Weights of a small transformer language model.
Size: 10 layers, width 256, MLP 768 squared ReLU, 14.5M parameters.
Each number is 128 + 24 x the weight over the matrix's rms, rounded and kept within 0 to 255. Layers, rows and columns count from 0. Numbers have three digits each.

# down: layer 2 MLP down (transposed), 768x256, rms 0.0573, rows 343-369, columns 0-255
# up: layer 2 MLP up, 768x256, rms 0.0633, rows 344-370, columns 0-255
down343:146104122093118180150110133070183150150121100131136130160107163114136102127138107110106144086154122152096160149098124133084126172147139115113130118132108136142156138147095108176121129138140130114153130128116077098135134114143144133119123123152122108107107143152168109113132095148081170143107118122095123136164146165109125098125157149124116122106127126154152122094076140106078107119083106147092143114101149128129120134119127161154114135128159156148092102103109099108103150169158154136146120174158150121149091133109136142129151075163115143096133141136159132133097165109140125135080140142158177149143133123089134137171174146133089146125213090121094134136126164093128116094123140110119079128084158088120075137137127111118111106147114099111102153149119147157132090118146165
up344:115151119159101147104072108175087099127119103125139133112110150133089177137120128096117131117124113114162135133119100134143128112117138108108132140136130094142136125124117162100123110094121137155140111139166203101136145124113117073137096111096161084149120121179151144121120139094121114120130113136128118105120087128147086093136119147094131121144173129147149157156139131136144145146129119139193090089119121159147112130097143133131101160121131127155110119173138139141155129128130148122123123107119140104130118098162125124145132129121113121123112056112125082107098118104105125125135169124130102177151125128135130115135141154136130147136105131137097109169120105133142111144160139144092090149105146101083113138144124161205114132139161140138131158126179111125144113122134134
down344:108092123124117131153146116117175169075100105108143147150152147097130111160095138138081156171128166119111164134153113094131139091123159113158101139138094157103115123137122140138105126145166124125116117172177123147136108117123137073121168144137123140123147130121134112140126134141155134149119125150064129122094172146135153112134095108115134125103137110118117108108102155111114133135104139120078099099134149179122126187167112116118126092162132118136145101156106095133117124098169113154136082139152115109112108144137148131097148110099140157111152165117132148151119135127115141113143117108143097146132125161102101105133160090129157132115109145064080119150067144131143095096132118131128135141164136136117109136132171143107102102139079140106166127105116147115136159110165149
up345:136147128128127140133110130138131098082116158178151129143153164140162125136139138160141160122135134124096114134159087142149165119117096155114114109136136155087161103113137112128134136130137111142118115152123174136124146162147120127096115118106169121150117115151118154110134119147103113143145134132110143136142117149085112158079108128072132131128173112160090096164099110098078101131126120145117118127068115095148150163121152129159150150120171129165124096119135107146156097118102101101121174131118173147111143116148137142120100091111129107123145128161145133137100115146131135178167103112130104136117102146135128132140075171108108130162109156124132163150081122154085101131165125115174079137131122110117156128089128116141121124127085149111161159120143132089136087111093147
down345:145147127121141160102112140086148109088101123127118124124158099117155119152104186149136129150107112114109123095085135105166173126133121148137127105145135139155160091131085112131145180100097120136113152147106109122134158193116118116125148103090185133142145092126122123143143123154140127167099128119067149090129183188144097088114100129118120153109147075151093122152096143084128138122125101130097103117137093110128158152128153163145151162119161074131104105130157108128091126172129157129136149167083149169088124170158157178078071129102096130122151126147087140114101143143113138148117170119128126116118142164137090152109144108116126129115115133119130111124138105124103131121145118128142111154152113125153143137099141090141132140150120110118123168132143153122136094120147158
up346:119122108141185123181157059112117143123092177128143152111163141120100148065130152135162140144130103179147119119150126138070131142098176128129123142062108110094106131176091136102137141087098102123116135109107166178138166140143136133141138138090117111142101153153113169104129123155111145136168102153125119133122146135115083150127119111105161123149113123170127160141091147150106142153197161151138121124175118132140158128115103111103086076118143115077099097162129107113176113115133108198120095147164116138168131144095067091089138106101137100108160131092133127141132113126121069114116112151102148098135137118135148148116163087107122121136122086129158116164151137126131131095100111137135121151097114140099081120103144141146164161132134155109115129152203122093084165086103140
down346:124133074171140121099109135121124141154139139098087157115135162172137148124157127133116110142094124101063098105146125087161119130127166110127117105144125148166158095137097133125183133104147114139143118098151124128119133157158141104113064087121165119102146182149119131163115128154140097115160163119104144133139130132158095139153158161166163152127076112118085110089131123114125155141071090089112129138072157103118046150150177139116175105136153114112149098086147149144127118136173083122114117128148135162107170130102126141114152149184117128080135142142130110129117122123088141126123187159108150140181159087111121120125117164120108148113108127115117140080130141122174141132139114100100139167076096095180147085157079149139179136119127118146143112118132111164128084069118162
up347:129106140158113114124101125141091132171116123175144143142163111155110165126120122149138121114104113120157179152111129157137118140102114113094134113060082128085117134085115149080156104115158136148130096143129145146133130100123111127132113141090123081127113173141132146102171152104119097139162129160145147157143148153082119143093144142098127146124138116147120103156171133135168160123119133152116130100095127169124118112089135151151091156128172115127113118131195129126143125121121114149152138104134131109147083084139135136142127112138116098138111091130134089124074120170136083131119139125113107163139133103171116127119072130120122127133129128134091136165119109094109115139171144160096102128095153131099169122142118109187132105119144140124166191159142125098104161126134111
down347:139134154107115124123132125091156179150102121151153110143123137111123101161099105134110125135152164125101124140098105132161109141116154132146091111107133135161156125095120149133137110134129109137122126145115124152152092112133154138112147139125161163160118072142165082138090111125194145134129164070122137108128123150094224095109133131136106115173106154122156111130135101137087156104125142155155124109130133120123153098102114135124104104120094138164130155148102125128097114115127110168080156142093140117076135140139099138139135128083074122112127180123151118175125169120132121130147175135123109123170114119130090147126126122150110132157141160113141120126143115143102123125130150118105155091133126103107089124157154121113132156102124146119133135108131124162117101117142144
up348:050089086138116099151096076126090125160118154190119104141104113095136133150160123115166167112116125127153126108172131178135180176115139132174131139125152139087149129094140158088098123133098136161095124117131135127142126089132081044092157107092108133090089119163139163061122098188081149103150118142127157078150146164089118106109117158115147155148112149108120135122160133109102142145080140090116136141152162086142125131082142167143067084141171122111111115134117058117147135138098115156151104103139130114103115119121146086103154122140198127128127143192089131088147108168144126140132170099076162131142110140143130089104104177117124125113118104166173157144113159151062144150150151131174140098143147094155178117123177105139148102093141145118131145144134116106095122122090081
down348:139130150132150170114150127120119134124091168100121123138154150116148082158138181146114159126087128128119087114141145141096086122161117164144133107157136126100099117099109096150149114055147149125145093099132135101109114111067167102155124185156128145154155114148101164140146114115182127111105165148163096095141133138114144118099076093162193107130128145152114122125117187176142131117170130155121102148119133108124127165140082118100085136100101116166156115121095105082107144144124121109157149169129116141143115088095145123134129143134090123105075174144079105139132128112159156128160141148156161158117112176147104127129140095157121145140156142133073069170110107083122119140095143117135159109126177160078093128125123144127115114142152112150126081080109119168088132147112176
up349:108097087176099130162149142137140113151161164107131159124125102084101109135096109115181114138127136126132138140151111120111145157088142132098107113073143152128087149118115171121124135101107121138132135140128123146130101148120086137166126105101121077145085121133122098126121128138134131117118127161161120145162122140106108100103081127150131133156139123143109100115135151127113161150139149098111112099116125104165094080135137141150094141144180140149142085117133155128121103120118084157105118149124143109147108162163112128145107133109142123172142127128105108074130155120112096139120151133144133083146158130123134165134115155109156146134054141156099151166132074109121118104116145101134120110134122159098098136122101113153155139152116148127140156157154129119112104119143107
down349:129126112136147116100142115149105179156107106077113113128130124132084150128111107149119080118163098125127141123077156145126109115159097154142112137103132084144103165155108128125116132135120092142092131120096094112132079135133134125115111136117125076114115144109126138124123139161148154127116102169126127078104080158179097123138150146132116152139157112115144125138131112157142155118082151106134100124106174110137105120162117169121168174145172068142150110117120189134082108154161169123145173157084108175109108159123109158158123128128145123137149122105110161118117153128130149144125071159119131150128127151116110138148093154153135137126146087153128129108152135138117140167141110100107158152140136120135119128129130115126118148140149102110115132091171144129146087099130147
up350:164111153106103121033143127118147117150150119144097118099090204096124097148106128160154134146121120164143149125113100126150115143116136119117129157115112147141171113147123145126144101093119143146145149113121158103138088149118176095126103109104139130135096144151119178123165140119122121134111163095168096155135080177101110140124134133111147169145092125142148114116157202107105115146097104082151173117155142121129097128133119145159094172132137117162153164119146160112111110110123136131079107093132137121130154153120141151132117145099143145129126116123104096140162108100109093130143133114132087129131140118137168141076106089139169139145118158070151156097149122171159118148121115158123109122111099106132114109115090160108125115104127132104109144106145125143128163094157158
down350:121138147120122115102137157118146092081142119134092157157109083149090149104106150141118144115137160141163098138113121163134164147176128112128134134137118107130119130128101152125137120087100131133124123144107082134171168157140131138122127114111139138123116135086086170143149163094126117142083123130099146157150140163129094087115125092113120148113145142121164109132140119159135128145108106118124176132124080133115166124128142136199115136154094108173106147091098138089132167153136123159177131137108101154099144149111121147138151123118132119063108143130114167110077123188145174089172131119138151110107113069085095158147156101104120144101136151141144129132108142149115127140097142110130111130109130119076148130168133153140114168164166092129079136138135140111140109089117107
up351:102133148128136099094144118114132078133123099133126165149157140143147136121104124100170150133167122127132129111106083090147128122097105126080115127109141103124097091166143114157142149112097177151140142098159164155107144153103151151148128073169126082158129138152144136101168148094136106141155158139137131151133103078163136136128123150087133127115097085123119111135103104147138130139138121132169105097118134166139108149146146127140132121128133129071091098132122094169110080112162142160122099160157142122126128153110118116157117107134139157152129126093171153113085096136128100092150126131132078117117124124142125152098150121134144118159118138124135141160142150126121118145096150155147130162169099094117108133127124109136128141120109136118171124126110161120152118118059134
down351:118119116105177127131078123109114111139152126118123112189079155096121112143160083189127070121133108183148154133128125133152114117095179126108145128119128133131142123145131139118124127081138100124120091123151099147128132122152111097136090177131100157118134143158145115127110133129137133123108110070116122114139140155082087095105150140110117131149122135100122107098107148108136115132174154139079118118129143121148154134098160103167170109160133122120130139107127133118139089122093130139161154118165120136136124139093131153092134149139165101069109155107120153126150141117154158119140137143103158166116134124102171169133111144117125138169149123128179128108087116086129081117150109135137137130051156145146125086102114099100186139102175128123104148162181105143129119118121161
up352:148099155127156132143101140136121128125142162143118123129108145107152124117143134125081135106101127170108143133141128145150124128121127121115115106086110129116110128168130164157121134112096118195151129126134108097111113133136149143074117103122122138130144061117162145131142092112100121093176142101134115123100126088127137126115137117130122052133111156124107069153106140128130118150119142082112143154145131126160140125140136141122144099129127147146119123150133137188171136114125147134152138101175078105140106198150118123116121174134129099161124149125121170111110091158064120110174106166105129128136129076120087136121108123106122142110121174139111123108125146108130132145136137158121137116114111111093147146095124174148079132101155138140132153124161085152125116143140123
down352:123131106146132080101130116149124131082116159155114131167086151151117125144138118184133138149133172124107123117165116073095165152105120098128186130119108138125105103137149130097092107172102141100119165077121161162128122169121095126111152174108115129118163108142181123153156128108135108110088119115129123112114139136149113142137102175149139125109136095124153148107153155122125127065092133107127109151146110143134097169128147136144162141116138124139110116123093124122112147117122173133106106158093125124108108126126103145089118177170130133137121150108126128136114120083125146142131127139110107115128118094159133101117134138156144120138172110121148140165139162141134112148101183112131146142159135128098123146088126148092133138154117099125152135106129069142133117140140125
up353:159097104121114108109086122121126062128101121126131129098136110105136158177147137114110136162147161128137142139109120084144108105107149134145163138080120119121149127155135134104153115110112085107076117103129148151099146139127153157090134134163090132126150104128168127149151166146126132114156132145117124111140153153149112137066096105127116096135116116106137139128151131136148162161154090142140159164135158156123101127140094148121111132134124128140115101125121110117105140128154123130135140091078165127122131128164117114138098188094141133129145147150099118110141142089143127138146108098097102166126101126121131116114167129124093122151094156121149151126139141121126143167125133125113117143090119063122170135162099099106127118153135129155149092121112120123148122133162122
down353:109130123109099115155100141154133131116106085138130158197119154137098158129157136106107126113107164110122136101174159129163139133165127123127152150171076100122178130167138139120120114139132143167107132120150134111119133143147068137152166059117179121117106094095111125089115134135122141143116143133072155094131101139144139142098130128132135124086124116117159152123135142159125122101130118137088162117110119108167191136111112133131167099144103126111132111090106119125127106126150155142096116118127100143147127137154156167104104109147130129073100111154112125118102134177094151158098099124160132154135105115096141120120093089154143113152159161132127128125124155132116132147120135117109100077180169135134149120146154111138149150160146069113105145149142108121134104184096090
up354:104145125153132106096170107163140130122089124108147136126120147121115141122109157126113172132134141114091174129116114135107100115127132090155121104127089150162136164102160135121139107138141150139191080161104137135149146091110155129118140120117128122154093107122098148127164119146137119138141118151111154142119183135121162139127091155073111123113121121134190114086096159080107070130144126149138161155154146093114146115124168116120122124125115092153154142132154087138094144096101109111142102109089113159174167170161109111131091127119135092161141096156171110088094155129137096148104151127168112149124173141067107112134150059191167103135084144107082150162112060119105110196133116113136122152132117076099074138143097122162107119136129143062151115164179134110140086122090159
down354:105110156116064126091128149091158181066130123102100148131201109099151133126113135137091130146115158080128148126166131170098148100105132139123155096149154180110107100121128121115113109123173139115124166100124163110140128131121128136111155093154140154104129117128112110143117139172136153064116085126091121100157125169151117151136089146139111172087134130108095120144123143147142138126140149135152128143102129151106126123108082121097137169183110118121149110135106114099121180120124119096145127189105088154152160126110136168166101146095139114132148142151062120174105137124130183164111119148095090157154148129135105099164144114168147167109084114108140143130117110123092150121103145128125190105220133126118112151171170092100094148062113120149125140137106168094121164108156076
up355:158132075134151096124144075108087131139123110113144131115129121105125123159141124120164134115131134142106143121143105133129128142091110139074116092144107112130105132156149119114098117138111148101122142147151126140171162114152106120104095117120151155145130094125107110108138121110106097130135116090148159138102095128150162140110115157144132148097129120121133140164114134125158143127107162111103083128131115169137124149140134109137129127157156151080148159129146129141138080137126094123147092102125166135190094129126085142133120134133164138116140104116153128151122112146132132117111141117143114133095158155181153168131109140135143074122127104130133160117106118113082088125096142129149122133127122160144143136113141101155124146145127157145130158147117096161126150121143075
down355:135135143150147111163154125132094128126119146098157116092143170103109117080087157123113093150104124123123110132122171096151088131132151102106134127104132130107154131127110157131142135161144104102089103168114129122135152138117127109133142155117082142156141129132161116171131125172186124131133161118129101130109125138135119126137126109143081120123143096179143153126075123108094118135126112101128139130132117108120150154114108131146149094130147131152143150134110156126135143127115112127149153133133129136110110124120134101156096132125154118106107156150111142114160146124093121145137157132140111082126098133113127168149127133099117119118161127158108097115134127107135144129153126149117115151096135128164142125130116141141112149112118146138122128126088100141141128141116147
up356:161135158140127121138082146104116072157096094143107161165099139118155157144116157143129134100189136189102132144098127106136136142151137174092129085127115138136092157112156166133117143051118201136098108144122093099153131098110117089099060115108065100166120115146144113096149120148078051169125166117102144137100164095099139126116107173159120061129104086093134104108101108117099187162131151095126106145140143169097129147144101085119124120143124142103098146175095122136119129094131087094126152120167125111120128115172127138109131203166144127097101121129124108116135160143098113111116126141186104134101135135132158090078144105143126135145105133112118137137100152105134120187125151107157119158139122120115118149125119105121139116136159152152170171144140127154115117140149141
down356:065139159089119115109144144084179139147153140114129112165135141170129103067144128122150124155107112114100119126164029170080138123096094147149132162180151151150136157111148146116137152105148116142133158118108146175110110180145167108141156107161148161132085138097154129144127157088112125124130140121104123140084095174157068098129164128104116148126091125088094129157156091162156123112132080098105171127108097098130142117101165088139128127131124161165128117146099144110139127183133119166105106083167107148126124156116107146132085134133122176109135122167134147105135134151117141149140158114136101151144137143134122087141099114114115144128150122098110149096103087152112157089132111135080135119196148106139117109119107128107129145085133092095111157139128086122148156160123125
up357:124125119189099116076080105131105092134142101140120121167156144125122159149131101109125125115105142149136163093164136140103113123096145109115137091113109149164182134120139122156136150129083110091159094155174131139149169139158151105154111140081142155152107148165106142131104183125136130159152117136140158117159106157158124124138158116126122092098103120109114128103152146072149102145101128129146109115138112103106116136067182091110115109129103136117118145115151129148126124120129085112149138133142107126128148120130130164122119129149156136092125075102156114094129107095077104107109083181139149188096151113150148097108127125130147131106124129128073163179148102166129116202183152177157145106119149143128118119138094105123138098160150146112115117142173134113184124130112058
down357:137099122145122139124109113122115153107070138067139073147107151133160173122161128119122134083158134143144100105146126133124175133113149115188143169161102135134093124140135107092099155102144150088108153154121102084134153103134130131126165136082156174106167137093092155111100172092113136110121125143098155125124182175152138163122106095128093154139127147173131114127114120122127112115075110055117159176115107127085149183127104116105149160109130108155105145096149168115133103153156094120144115140149152114104131140130126135114118180107174121120149140166126141125125087111158140153101130114111127141152119141124120077116118117138063120140149143135146132162124086120110159123123124093108134118174154099184117133148137114134115145144150100146123118090139041125138136136162098
up358:102106142138084162131100099127131142153141095117152199103123089126144188104096104120174142167156138151165162087146078134120142127120114116116107139118128133124094130120111155139131105070104116129123107090123127108127162125144106126141130152134113108111116154146096138078112137112122174151110150153123135132118140128091128128121094178095125115168133094137162152125115163131135077138140141155163126113151164102144112090122176127164121099116158121124110155140107104141126119076130127079140143134128110103176130123138112120133133157116112080125125156102118138173144137136103110115130143117126094124089130120116159135101156108172120098128124109101127168157113111134124123153156114166109092152133117174095132139141166132145086123105125129093149119151121147129174142097133156
down358:127132174103114105128119176119095142085128085119148109174162128146159102149161182148132122150101132117132165146113157128102115116095137154121116128148162151127120128137107176116164139100133115115104149098151132095118135174124133103151129108110113135106126102115116076128140129092148095107088148121063136134097126156138107126130156134150142148086070142140077154099096134144139144107135109114156158112105124144128160106167137105135163126150133133110131165110125119101125101129141180159147129091129122121121099101131099182142123183122113126126137122162131142191147134090116141125102108137133132084145112109120126108130098103159129117136136136102084142118140151103137142114110105127141154144105125082116111128159160110094121131159123112144112135137121095171173136164135195
up359:110138141122091082096105134100136139146143167108080135139166161131158160159134131106100148072130132131124141114157141178148134101115156138137159098106137123165104138134106153084160124104140132102133092129104145155130139094128152137060090111113118173132141115098131127143164085113134112155107143120143132103129106123115131093156139094118152133065120116120135117105156142103124134143121156079140118129125149147116120125116139111126123136116119146141137148112134131133118098105167106163131117137136121120138106164128130134137127116153108080120092071128194070088143137102122103103113141114153125118127131119116171150117101119126145083158142132100133094123111140122134118118100130161128133178102149156144147132114103110137182096114152120145142145151151092141118147118093117
down359:119132125115166139127142137116127138125111104147168115089157103129092109080127143149165106125135148111127132136099139156105128162139092115123086149117107127134129109148099132158106125144140106115116120136128088098166128122113123166158130145119148119130145143144135110096116153130118131086124129139102118132156148146113119129096108134132120126174151112137131142146146123163132127084147099152131103138138072118168139126122128113154117128123111079128116081119139125093159169147111126091168154095109117132117141148149188142123155131087146176086171169106103134139113086129134173119119141134120115138130110112133125136149149140132132143120154112141146164170156118138119125133163123088114092128126106118117074103131136154125099128106109108157144104097109120125162135096133131
up360:125140143120125163114125115118123149140107153106122144130130143126145156142161120114144164129132138139184169147117099122109135063110137124074119066098132125102079098103130103119143113144154143131091166191141145086137148103152117123064135133162108135122119160140128104129157143110129126100152121140130094130111125111115114145143136122141156148133095126191101135126137152108128120146127124127191140114152155136121165170123117118124111114097116133092108148123121117114154118139118147137158104157146123108140127137149150145095106147156074117154136103144122115107155110087086124121123156140125121101137140132163155130099156079119145120119125141169132084088152129150127132135128117161104157120159102075148105159101114098139099137128133133120116120128129132078120116147173110
down360:122158130119174144115127100101152153105155128171138130159158136169092110095165133090145084092172110067119161145153137128137178132156130131087140120141117155140119136153128115114086151095133163149160147102145098136137153151139137146143138113159166154118126122118143116136103125132120139177109111120127126105116147100104116105096150119132117128145111118106104130114100120108108114154118111122098146134088123100102131114141151110111132114139087148168096158157119130143122167147136124163148146148125113154097173122155100140103138103080171134098127149114081143143114116092121123137121165134133117136123147134117143085092154141141130132114130130166144118116128141135109112072157163094144094092152091113155129102127155094109104166162126127169123139142124087137148086115148116
up361:131143148113155093117124152154152100090086128126129125095102150139151153136115119096141138135085108189156138161100056161132152142122151190128106130137118094137112146120094100124110104089125112155149067129148153118129099120109110102126110100119118141071140124136158169091117113168143147074144112095132134151113107098124140155116129174175111162112138149151096153162100156118135107146131159109109122151127108114162118143158131112100164116126153120112148156128183105146153104145153093122166120121131161126087086122105127118157144114096146070183126169113151149096139111142140116149124130092141082122099145158115126151094125122131118135110121138079115132164053104113137108119147159138139088084133096168152124146114102171121145144149119154087146140091165125143123133126131092
down361:124132132122123148101139160098138112125091160116151091107122121084131157161119123098132114139134103139119140158111124139155158122151093068161148110110145100177148184090116133137145062123130129162156135093126165086118152160142148054157147098140122133144130147114172138132137113142123146107128135083125122103117128102148081072121154096132155114064089120134123146130141129152111098123112091114123127098115141130075165142174148126129131150168146124134147161111084149141118123125114098133144119135120135168107149092087123068175181159110106111139115146126101102126137111107140181143144127113109137128087143125115104151132112125113100152128106147151133134163119140121112119074168160138104133142147161143127140185093137151161104145111126150150095117167105116125173125132197131
up362:097168095147153068094065142108101108110153122136075119133085112134140178138130137153145104123132120124129129124122084135138092132129193127116135135132138092121115154121131155113093153098124131097146108123114152120178115141153073129141121109150136143109157165135121171123093156072110109150144148121165114115134087155144096084119136145145152115109123155126106115164141126117165083130138133153168063129132140108170124155116115069112109148137134160123096139152174113136130148127171085202149149141119132118133085123123157108137103141126136098120106071128161141128170159151121121121140106135117143123125163130141131122133143159119126121132144119138077156157124149133095095167126174120124077116124148148097104114167129086132160109110136153150132120118145122118164128124097046
down362:132134104123161165163140126127160121132136137131198097139145096111154151135129147079111123114129131131132122131138135144110169151094081125101119117139124125114125154123129117152159139138113132183106149130126121183137159121145122099137138104110107109120172115114140104096159132198154141088135121123090123184126080102108141147117112086117144154165132063139153110129085143092097126122107099100105168152130086100059106120108147113133123114133181127138118122186081096106137088104093145120163117100167086136135091145143105121080153108116121139101168143167081119107105159167112141167115123115088165138153099126129127114155114127125136140116192099155156107151130100155113145123140131094106147130095091096117144137131128131144134111127123104180134176132152160145122139124137170
up363:072120186143128120136139142120122148097177102122121151129127141157158131164158099131111155163090146177091119115110109116114103159145128111129144093092139159113100115135129134107120119071102133142134130159163148136137110088113111127128107094129122133102126142153092137133120159097093113159136124125143136154071152068091151164125132135140120130140113132086161164130117116157131101138170127126117140134142123138121142090095154136114135147111147123122120128180147116079135092166112150115161125147192096164140186143125107151117105142136125111118120114088117144101100070160115112142132141124134125126080108154149146132108156133141110118152129118138157131128145127077101154135129142122138103109138100147106080141137116133156132122136134150096123120165154144156132166132103151
down363:126132149149146150123154129097128127169107166122123125093153132130139099135145117113148132161130108129110105149128160131130126139154159086132112143110160161127123140127106138089102124161123128092126132145141147140140131152062121121177126101142128119116094142117117150147110151144118122128152138135129097105129099107124096154136134141169118158118151152111127153133116147136113079117161134111146112068189111071095115131084129140080127143140186121128110145102142136090096163142082149121121120131105128108113108093099149119120128141140125149101093123128143125167132142121125086176106151125130135148134150185094059132123131146130124123108180149135139124114166129139129151099188130104142109138143112117126147135161118118080120125134116149153136085083123129073109144118136154
up364:088123143131134104128156111147145140092074159108104147176107125141108142135108137111143105095149149184176214104128125144143130159120154134072142116095135121087126115152149153127162074135155135156152106133116133153128138098113119141129123121100122109103146095121175139158151135123146059084091131125188116155149127112097167139118107135158120107140118071130121116100124090121115148124146138113180147168103125104122147138088142126141126124097137138123144126110158100121129118139152129083136073138163147122139117179177113158119097121103141097127128093142156104128104102113128112098179107142138120081120130133129165141107127100110156089120125153129151139151079081140152113128156145130089138199098151132134119161118095115123146136134082131122155113113130102115147135099091140
down364:110124133134144134105146188103133154121121092112152080142177105144175103129107135109121115135130141137157135172092133114118099132148110136131123129098121147140108115160141116110166141125141135072097129183089126121120086111075139170118129104100117116116130178142179129083172136179137135127081137148110141143157149143110109104126185115129119159140140136119123134157129148132092052100105107125130109082094099138145110132161145121128109161122102157149137116123151152115148152135149144133172111129139115122157103122145160168127133130133096125058139104115123115127097170125128157104112135165132097120169109127101147122138122120149129106146165110131170149124160122110143132126090100148133146074161109111129111116148125095127099119145089132140101152112167106154085094104172169
up365:099098107160133113094102130152105138088099120184088139153086144125151143153124116147101142115125129140183127106206093104127132102117120108156142105131117131125092129134142167098150121084156131117112116142119179145112105113134084143080106106122094124118150135122106122111149153090129085132148117163160141114144122092130104162112123139126165156128095096107107127112164122127112104116138159150157138119101145128118133105076090122165110131134175145105110138093133142133124125141159147118154133127165144132140141170158136119161121094149137108121161095107119111141153112149136126124170126138130132120131135116117160164100107153111168118172139104102099166143126124132102123144145127159085123102149113206125160146131132115131185102109137116113144164148141120123110137154110133
down365:151159136112146141178168097124129140152160101124122113091115117154105113103134130104134088162120131120131136170080176097128130136115141139101108107154127139112104105147099115119106139143117140131145114136127114155139145137095135159153115169142129154145130118112142126141116146135145123099116161102124101086160132154149141134106134100097121121136146119115122124155115130121144144144104131128136136151090139109125138115122169168097149135126119088153128139103107092109132103132142145101121144157095137142137146099107139105101082123113151162162107164169140125162122114105129113106102147090116126130119129125180108133178180116133105137092163121122166123144158117110111145137147097099138181113107145064120085092126154141146121125139120090114142132107153109141150117121128124
up366:130145121129111124144144141170142096111162075110135118134136167113093141144143162113135098159131126155105134096130096119108152116087088142087134104136120133179137144097176152071145109066161094121138147154174144135125122117126113108142116132129061124111131109133141108128148179110111102118161172137123175139102132125138124135099075122137208144139135070093138145116098168150147125158107127131194141145119121143164108148153125137096173129125159151147074105144125147088157123098123149117092113119105117098112149177098035091111092135118127115111156105119128138162126101153128110130135170094150085127128106166132194154067179146138120106150121102167122116087090134112113130114147142156109129125161112181167126142136113124111157117139113162118149119153115148158114141096108132
down366:108136149142106099128130106128105167158092160121114135130098159164157108053127133124161155128163138091170082111088117144129165164159150152162124101169146133110150124137081142122146148174137173091138156164104126166167095100126132154133138118145163129088141108132128125060151109134080142151116130145146123138122106116117153126150138128130120137103125156146115114117171152152142127144107150066114119107177139101063123064112159175114114130139119112078159130090102164119169146131098100118135113125144102154109110132145188152120118134137105082162097098131115117125172095150105171132133149136102152121132174089142056107118124119090099149087134085142144108150148070083121143128124139106153115106116137081132134143164137200086096129154154174127158168113133113108114096126136112
up367:135149102166150116172101152067116124108147169170120168201131157126121137160103144106159174138127131127119187145106121150146123146077107106125095129152109130180084123091120158120114134120158102147113060149141167117156143093132114135132075148130110105159138104164137099130114125150138102101177124133126156116139081163102191113132110107071143113121128105100126155119149142148075175149181106141110110163137147176100142098105164124149137095147117212140140097171111157133145134120143083106129133095146164093125120172098121089148137144103119039143154123161158094110175090118151099147127113145152092102050168138143122089126140139096144140184075126099086100158148125115109082139108137104107124123146107121140108177135088154201177136137134151107158104170118071078138102125132117
down367:117079084115105157127077145093072142119137125150119074165140132166077155139127125098106136142158135157167171117100131119107173148116038187140168109179135126107125135108154140129105147128140099122106103170146108147163081091120128124106182128137137085091100132065120135114157108130144110139070110079103158196151094142145139092162135138116134167152181101153112127130066095110172118132145127156107153100145120171124191081130166119146135141105208117155123139120154114100072136156125181165117114142128128134093113153149128145088106101109104140127138141093142094112119120111096165146124124161125124123129149092192110087098152130144094134128124105150141122155134106128141083123126123116143132141119126096138177144128095163141096177148099150109195186095089099137142125157126115
up368:134127165146098135145139159139114137139114160128134135120128137082067126154091138058132125091107107128160183133110125126123137112138149111104148135082108121133177107150118134149131159101149101112121066085134129114131154058180056097131129127113099167115153124146133129129123101134112100140136139141122167190119126155144101140114138150154109118148130143162147090117128108100104132159111078151088120143126110137161143112104142128142142144100178089112120108154164175156133097134173098160122125120146146127144128154128103150122141130172108085183099111142130102100135160113145095137152096106139097128115132106150109149109173129062147139097060138136087166113115168119132141154102143098105130097138078106075173134165119104100166095115131157143123140143137112139169154111165137
down368:064098135094173078097142115131090156171155141135131158162118109137106099115115120174092134072120118118126166096156111165112140102113092149134143107129147124110126137149114136145169130095134180138112153148149146133118119121152155179141097178132137081102119125072160159116160135110108106115081157139112150108128087116126157117154140126091158108137121093084124146142123099100143130126096137117109152128100152099149172122113096105145172146083094105131094155082073125122097133149126175104170152163111138148152112079152151125137105137121168137095123094130096119121141133090153115134150111114140150126127121122133152088102153207165140116096115098166120143159134121158122172116159120105154159111167140100156122144137128167103163179152161128177076123142109120118093120100151085
up369:162138139171097140149136146131114109137083126144118167136124154123145136111156191158098118128114099156106127064147123140104086139135182110100111130115137112127157089102117157107121123139164139159093077134115107147161127118137126107099149109104107131101142123148100122109120105148139154125132113151117120159093152116147097137102114114144121147140124139150162130158148139117171119142132120095103130136121136134123075107103118127152107132114142159091141165133139112170159122101127107110145124116122137148160144140135133129144144122171133128133115135157132103108126151093123125171085164124112141141130109130156133137138105124148143126135106137156109127135144124100091118143149157126130129104097088121152120108133109130129090079112127145132153128145120107106154189117116153
down369:173148131149140128127120137110126155157142155141108103143133138116091103140134115128118139119142136120132163150135143135107109107163104164166155130115167082126168069145140134111139132120108090083148161118122138122108161141081120123159108119101139128084121137096134089125119148109116133145137097167139141150162133099159158128121155114109117097163141120117149134120133143112151135098122139108126123104125107083138131170093148144121135108176101090165151128125123122110084143123123140120161139150101120140174133158134127159118107095127066125095154120089118155116145146094150095112093132113129097140135112123123130106188157107103104142112163123116126136112140101133122164127133130106113111142136147097116155127114156123157155128168119086077172159135126137104120099129110141
up370:107117143145137126084095137119154117096088172148138107123140150112131195153137153101137154136141166090127150120098093134167138128138171153114127097109144133137140140125114145092152139083126105099151103139138116120189169117175091137133135109138119132122117099136120103123130146148124122078112104115109155146137129158079146135097073164130126114125121131141130100122179127071111171128129108148130144169112121143149102109109166108137140142089127128146082151137123140114128099117129126121077060116116176112101146148097143149155144147127114081131131094172147110146125159156119104135137113102128100116126162154126140118095150121148119151104129144117094127155132086150132116130139135169127112112109147139116150135155115097138142111122113143129137136121151122126154132114123106